Weights of a small transformer language model.
Size: width 224, MLP 448 ReGLU, vocabulary 1711.
Architecture: RMSNorm before each block, no biases in attention or MLP, untied embeddings, normalized queries and keys, capped logits.
Training: a variant of Adam for these matrices, 192M tokens, 5866 steps.
Each number is 500 + 25 x the weight over its row's rms, rounded and kept within 0 to 999. Layers, rows and columns count from 0. Numbers have three digits each. The size before them is the row's rms in percent of the matrix's.

# q: layer 6 attention query, 224x224, rms 0.0616, rows 31, columns 0-223
# k: layer 6 attention key, 224x224, rms 0.0606, rows 31, columns 0-223
# v: layer 6 attention value, 224x224, rms 0.0662, rows 0-13, columns 0-223
# o: layer 6 attention output (transposed), 224x224, rms 0.0599, rows 0-12, columns 0-223
q31 095:512538504494513525516488566493474512498460515513512542475505498541510485475490548539500465464506488498508499513459489509504501526509508511445524515501470512491454428502541472519539503472488531502457488433476523497513534525478487468502492532518489522532513497521478507469505510493522498477526470469533475499502544465487518485488531523461505438472453486468485503531504529484487484487528480510552490504527456449463513542465474497493504510484490470516501503446500532484486489514474469513526496462513500471468475501505517487529423519539502466475476514489526515506482495519509500519527515491519461529525497501513489503483493461504491490490424522508477499473476513502500490514499
k31 113:512492510495522513507496524507473558472493479458537503537477482472489514484499499507475524506504535490490507524490472534534565521540506552481495443523493422519515492510509483495526483559480533489465457484526496496542519509486522508500512502528483495506451485523492466533461510465492463481498470474512502447473515472476529504458523533504503531481495513483511489477532522534501511481487516458464484519473474505491528497518527507509505564494490478499490511431492497484482495476505494522501502526472476481492500475570516503528486501501516508512489507479488503513459499492470475503487468469538513513511461494545486490505525473472486529564456499506468529493503559538485506493472
v0 106:479520494481510501482525510531492555485490467514490479558489506479479465539549511500544494493501492515487491497487490504491509490512491523500464502498520541469494499496516515542483485453482471527473516492502471544462514521475550520512490528477547497536510503526468507510514506496496458530487458511463478472510537451542474485449483487460496561489476510498544493524489473421489526486510508504547485452465510513519512517477460489533542487496537466501524550475458488494472495475500488540468501501509526461442532485480505494494491479549480490487509486485474506493494472495504513524485475487494553497533473532490482477495493500492518465527516523529524477468470474495487526463497
o0 112:501483514508501516516525476500497486538538505504476524482481518514477509477509472497502479528501480483565545521524492502501491522494481472497504498486490445500512534462509466487528506529468511482483534520501525509504444495523491485482532509461466507464548521467539495522488494504527417463513553470480476524515456520480472516509501506509507462493510481534500524471527576510517500502470442455472495530476490512479498467496528518502520492554532513528501449510495487500549500511508506521506491454474570498513508520502519485490473539490516514488514501500544482514469514491524501474517491503456506510519485516487509476444480475545501538507517469518443522475487495494528496533474
v1 109:534485513517486538513492552492524473470501492477533488472502542543492505517481452470532504497476515501485516473527528498482455491519507499512514500472504463509449514490508539502461494540543506508530505530513531503492477527530408493482453466536502536518480494529495491523528536502489507501485564511500564474485471519498458533512465503516496532463507498504495510459521507481507506527513512455508465493510490473499492515482461478494458507550502513468432462517488541499484511526519517484550523528483501487503526510537533520506516543485533520508505487466487458512508499529492472513504491486522483506482472519527499511537508511495474498433472508499512500523545483495513497528531
o1 122:524517473489520535516486469502529504481496504511516504464521522492509494469474503510450510476491492483491524538494498475505455509498498496496465489527520547500514430512470575495487500514517508479529455472480514505514535519518489523511471559515482452477494507506452501493477495519502473496513496464478498521494473502482496519449515485527512522510473506513476519491502472508489520545478526528493472517507478512501505481499519421500482490449520515494536514491485553487466524471499492473475491527509472528463473503466484503497534429534512477483508533494509577486502507528476519514507491550470469504484519481449469525499531512453460478487526527502516517462489523537493449507493
v2 105:525519493479467532491477482484530532525497516551557501486520487530488493494473533504518472512500473499487466523486520463486494515478507500523514485491410516515528517510478502501442502547483533491484489511495478473474500513503562463495572459502474497488547475488480518518495504491534534454491492546498459503515480523508512536476483505514473456504440478486500493493471469494509531486503500525542525515525495539491524511513535515519493496561499503492528478477468543501509531523567432546525509499451525463496512517487511520478511531470522499496478491482491472491511523490495487547497490505518476491507455515479537482505489521485514537468519520490519489506526524495501489507493
o2 104:506506517475502521452531454525469491480483490514538514517479483503466458558525501489519498506519440507531502527478470476547452497565452487479470516497504497499494520500527513490523577477461506514489485480524465499501517552510521470531498539494455559511459512501485472493483528516486479537534507509520548468484478468504524526476457492472477501504498472489553501460517497507469483487480519512505533498494477515471545512515474516505487510454469537517473468536483510518491497483471508478505467519505456499494492512503515509476482487466488497468529475499544525476493530472484486472468523529534541512528513508478475492516494465490544507545491493521508492497511500515479544488511
v3 107:501498536500523489484514518531487509504513515481446499505467509505439498478537448484478498532469519487543496502485491521507543502487489478506519450487465495497477493505481528489550471538511479531523484463523472524539493513563489490490500506496482475508491495485513520506492514492509495540478464447456539473484450550462508470530467522508485491514459530513560457472508480502484476477493558552465486482529477508491468502480507499496531519473469483514494480503507508502485551501505547485523459520493501506493462508498536524495502505493515478517548533469482485517496527528476527451517458484484515498467504460481516485514497494503478484555516498518498487528502500531472516433471
o3 112:476506505541531468491507504504481491497501498481484486529522460485497552508480523475500509497514491480514469491521495494517522479460494536542541509505498540545537536511500530488486476514508487511451486500493525498468482532504488519498474510483469514497422494489538493522490495483450524532535467476537515513506484466508483513504513524528501466495517537482457492500456487478517498511516435502471462528494517483506505510493493510551507493539490482513489554456501509490493511522522485501401526468521445495517478514480522525526526497536484517497432515467522494445466510527517529547507454493492504499510517519526501501493487464475452492501505498531532537522497502523510456517487
v4 113:503484475518517473487516525503525468506494518479480513518515500475502466478543505534536485543482506518511486519460522499424503533524480508497539479497530511550521518477471501455507478582532504482509531459495497504502526522516426472540514445502498532520539492536468508471473478473526480507497523529527488505518456488486479527499462502485478518510452501500492500499530485439523508527487454531500484484485511519515458526504484542503547497507507480500530527513528543512464515494495493534503529512497467469458479524493487496503499548497513480472526476504527531498546515496464500473475502530486486499469511492517518471517460466489457516520492507490468475477489548486486537495490
o4 113:474534496511495474460449437509524434485540522497524479485479482495475506508499512554493502518522479467514540496473494480462466478496522534488449514535467484495516533494520523493537512485466507491476509479482532500474508515517587518527526523540492515461463477488506483506468523505520520509484490524537515491486511525493508481515518520483511483488513521484511497537460514509487514527457487513519472521518457503459526532496537484503516511489504542472488479513486500491523519502529477504459496511480463486512519532462495527508520488480512516576488507511473535456479490501515511510517506520509557434512448513476504475498465518535483545505484524524534531491460513489527500524515
v5 109:477525483505506519486457489525491522495494555526506466480488497499468469511502522526516516536466535499529495538505524533460501477529505526487513447524511468515530534475525468470511480506517506504510510506473487499487535475546525543532560505528445506513511472480509526525484502483479492511503519509515491502479517495517527490494512478472463491489509509516570533531521469457491543503532504493498457480490529479492440539495593515538533496503508474498498534504500491522508520514448493558549515538472511471505536519516538499518485505485494491515512502492530528508536555492496483488507551515477514524483515478503499486489495507463488526513498537492480549480499522516506525449496
o5 110:464512509525461502482477469473497457442521530511483475455501502501500501524522478435496496545537470497519500514491487500507489471534486547526495498488474481517497540491528519491515494492509495520529530476522523485487465489488536527485492500499501520480523524539481436500509558433531482547519539484519518506468495583511499513522518521485509503491508513461494462477518511467542478497441483519514521499495502496482556531489499553485498515533499495522481491452512484518506506472522512474440475504487482523502527499486496510500568489485474489511526479494488469476483509470511542523489487469526509499491514501472502505453484518557488500500487500545493454482503481501484502542473
v6 112:489457512520536469507530526518509493481505517519528496504478494485543488521466515500515459464527491441511505495474477547517500462472496463505524529514470520524544465484499528472477474499496456483497493531520454514467509486481516520479489526513503462490534488523511484493529492434546509532528518502455513476492461479493515489480482485488457454526530468515522486445536514506510467490503511493493525498522489518523474524522480526558531505472516515500478491467501465476511506457515519521506506474496497470505510481492516498493487450533504541461462491521507530513537502484472498536509522510531534516504527504516500534517527559530530464463518523517514492483476430461464468508482
o6 115:489513522470528535525525470547508502496520503463490530487494498502493532476529510513514513520501497502485472530489523508521524519516483538502517484498482494481519479509500453524504477573493489535466473471513506528462497495494468463503471545501513529465494513545513530481486534506522462494542486512501500475497519466492474491516497492517493483475487464503487519512502503537492548469495467476525564459538510515487539466485527527456462490522534529484490524490480522546525441519554492488516502480481530462525490479504524494480472532446496526503532503472476494488474466517471510503489501429468488490506503482506493432484521518468499536521506479496508423509545514465499494505490
v7 110:502535474482516485505471480540525464481492507524495485485481477457504489497502501532486470527506482478524459501472503483475494525493521480460501505475532518521513494491501500494511491500490514460490535495516505569509523515520458511475489531481545517473514572513530510440495467494494463539496477519519476498534508497465560537512496505494533511537535466485500443489478481542439464478489506460499493507507497445465491501538487511508532510512484488492503551492543480489521504507556505480503521491492469484527486525440498503530506512501500482475482496546481552491533505500459520511477492521501539519516550528500502520453557484524491475486477464516479479473479494513457500521511
o7 117:489518525523503486524512503508520489513516567460481519510461494514544549484488541532529514482490503504478533495477551523507566484468506521519473493502491540533490561538508502464519549525469505556498524505515519492507510507490493453512538499538518494539524491511505490550505491501525544463498489540495544481492510474491507491530493507518545497536470520505494510544467496521523510494509483529526479493519524477464468485495532514496500501520503527489484525511494487505502475518503521535504538511444538500492468473522470506536517492476496542508470485486444472510509476519506489517517532517480511502539471456512528464493488509519540498524531556464473494499467520454503534487547
v8 103:536486462524483479509534472500489476515505468483515505478445536484510506523452498512512470523512504473522478522488488503504514502470474517508505474500534510523485501510499466517506497508461523516505509482507499492512471551491466551485510509501454479494484512511457497446493524468463498531524533485480482514473517528485469516541534528519497506508508489472519518513490563522497501500473524503479520515551472495525525510472492522458495488489480516516457437448490530483484495527497507494489537474519486474529514498448542471492493491460533488511488487514459442512510548508540492503491453502448506518484521522477489422496488464495480569494468528478484475516535527487502498518546
o8 108:494492487512523503497496477522530514513470475495502486508518509494504519511517493487486484504508488490491519504520544509500470492501508507526511530501502512498520451561500481495503499514503495519489420482491444465482528499499542498488508450523522510513521477508531506551514520517508525541489460509496503491505451488459532456501504513520481453479442547503510462501485476518521517528530505501481499484474482505512500522553502499514489515490514493469513494495460506413500525461542480473510523511509506530440444490480477532502454461460507510479484521491569486529502476480485494487519514483528526507526558503522523494479544504519504459480508496510563541541480497531519505466534
v9 113:535493499490500500522499523488559423485501457503546513540488489505509489510527504472523523513520494500475504474483452503472465501448459504442499518480505513506451516464507442463527529514479517545494517479517489508509473566519469504485507517520571466472487566516501519469536495492494472520477537492500519512459505517510504503507499497520517530487528504506538473503430485473504481523467460507477470490479482516510536524539505491459469471523537501502492511432498514507480498519459497527510493491507483455472514480524483516481467517454492494458523495508480512515495490485470540462506499484498505497498510520519454486497492504476462502483471496530465496505504483497505498540487
o9 115:488540501517497504476485502548502548522507503497514488465503498488511487483487513506486484474471520466520529523507511491455497490541508521462479492530538503461532475522524500487505453501457528519512447505506521468526557515508543475531527472526526474540545460507479463531463495526500477509489483502493474504479481492458492465516549488503501492475489535524472592501510534536524501531519498508515497528501499490516466487493504514482512514547521497493531552524532491513492520511495499480556520518499518504525457519481510465488501487488517538513488527493534521449478520537557461499513474543460468493539499476488562500490489513504523474486527533497521528486478484499493521489531
v10 120:486508512491509482510500476490510473486493452473477537497489527484500500505471468486488490504497521521504463522517495487505517511464506475547451525502482533558478493506514544516488508482521507513500481472531516506506510519481527534489506469471525502479495559514508442513503500526479509502505509488467487514555523458519501544509467507484519481527495502518483483519419528495537529514509496490553507509490493483509472548477439474480489513515493500491420503484463509474451520446453471471511478484493487528488500516492517493508471498485539505466487456477498482508520503564499516499521452479503489498535445565512516495473456505512469488470461501476519459489499528531495483509475
o10 118:509492487535509525521535518496492513510473514502528540527525506505480512484484505526462488473502503462540493484480472526504498525513489472503574524513545503506468471487485502492522538506473549470485519458484494531500525473550503450498500528495539468569518476471512497530475522531521473498496495469469502513508491505477521499500492489515455494514473491519526538513462471520494469523499501504459489470494527511542502403493558478506550503486478490507518506520475474453508497517477528524489492471515521519458492543480502534528497483527492492526474484460537498491524479449532477452492528494489514537485476467511488451504514502486496482462482530515496515475498504488548506468517
v11 111:489509506477500518490500506514516506461499488553517475483453526529514483483519472454507493484514463485475534454468508493562513490511509502513455468479477487500472481505537473513499517476508503512511495529519481462490525461515582526483488497498473476494515472506574493524488515485506512486510534486510498496533500501502513487468525523538562495529445493488486499501485480489496497477491496455525515490474527436488458504499471523525516493466559507492453527491498463465493469476485476488485476494503485460538492497487487543482472443543483502484460462492509500499530526506550530521492478483463515470485478526509491476511490515537549447476489506452524502529489509475507512492496
o11 118:504449557509514545495518474471435502529515485511456519500499478492530488521503495513477507504496531509471514532540499527474493498494463490532542505511499537539488521468554481538457466477518521541512511517497551521519490480508449472490511534485502474498523537507519472493507495497479447499535519496483472507505532495488479505507501516500463505485525464496484478460525497531485472467504519453488512493502505499506483475512490491486515522500533530498522565511501553475502503493500538489537493482488520475459537504516507503518485549501507475465512546481483517506482448461524511450507509482556475552495497490526466470538508515520531527516497513501472475477549467477543535521502
v12 122:510526538496481491511520504508519490519501532477507530508521520487514491506492502529496489517479490520479457511481485490514508512477503535503524502496497470503475469520461497480486506460517485477508519477523447544484459537514458497494517515516490470556498518537448494536484496509509491488517502540531537513478488506510514479520486483450468495521531518491510524506493453475522487485532528504455493528545486499521524472468479493564523498516528495498561492566534563493534528492529488484526473493460548513508513494534527490512512525476461491530517508546503516496500449542484481447485566483524495519468457465497508494511474512468480518494495505516529517485528500443472500501449
o12 123:503553490486479501511454494557508435507481512474493501512480523528479493488506520496487488430465522539560515467488547482504502491522513468479496487509499458507475492510450513499528500510487464540510483486482499483547535474464516505510499519496484493500489502489504477483500513490485512456507509472514513502515473468502460508515492513503559458484510481510557485497458489515478500490501454544523522513495466491514526526506485463492493512529498509541482469439510527520462505540501472477457498505502454448525509527493516499475501476509467546531504472532519531469480555517455511488473485505492532493478499514446492519521537491516494471453529510506498507501517538531505469530459
v13 113:502513457497524503512522493509524507479492518474441570505505512527503490511492500495512532537496505494454519544512507485507520519501460492522509488483503492529480494537529532447498537476482490508489528526483456525508526486472448518511437496487510497505490525482496534504512515482486463490463509494505489517514489447496478500493510511472485564513472509469557469474524512457484505452488454493527502487487502498505547515479491512495567535528510502515546493504474501539485539496517452537506516511493494484493498547490475512532538508433473487491479538488492499499492505504540530507464454462484511527471558498466486468540503522477494468508522513489496527526488485485458470527469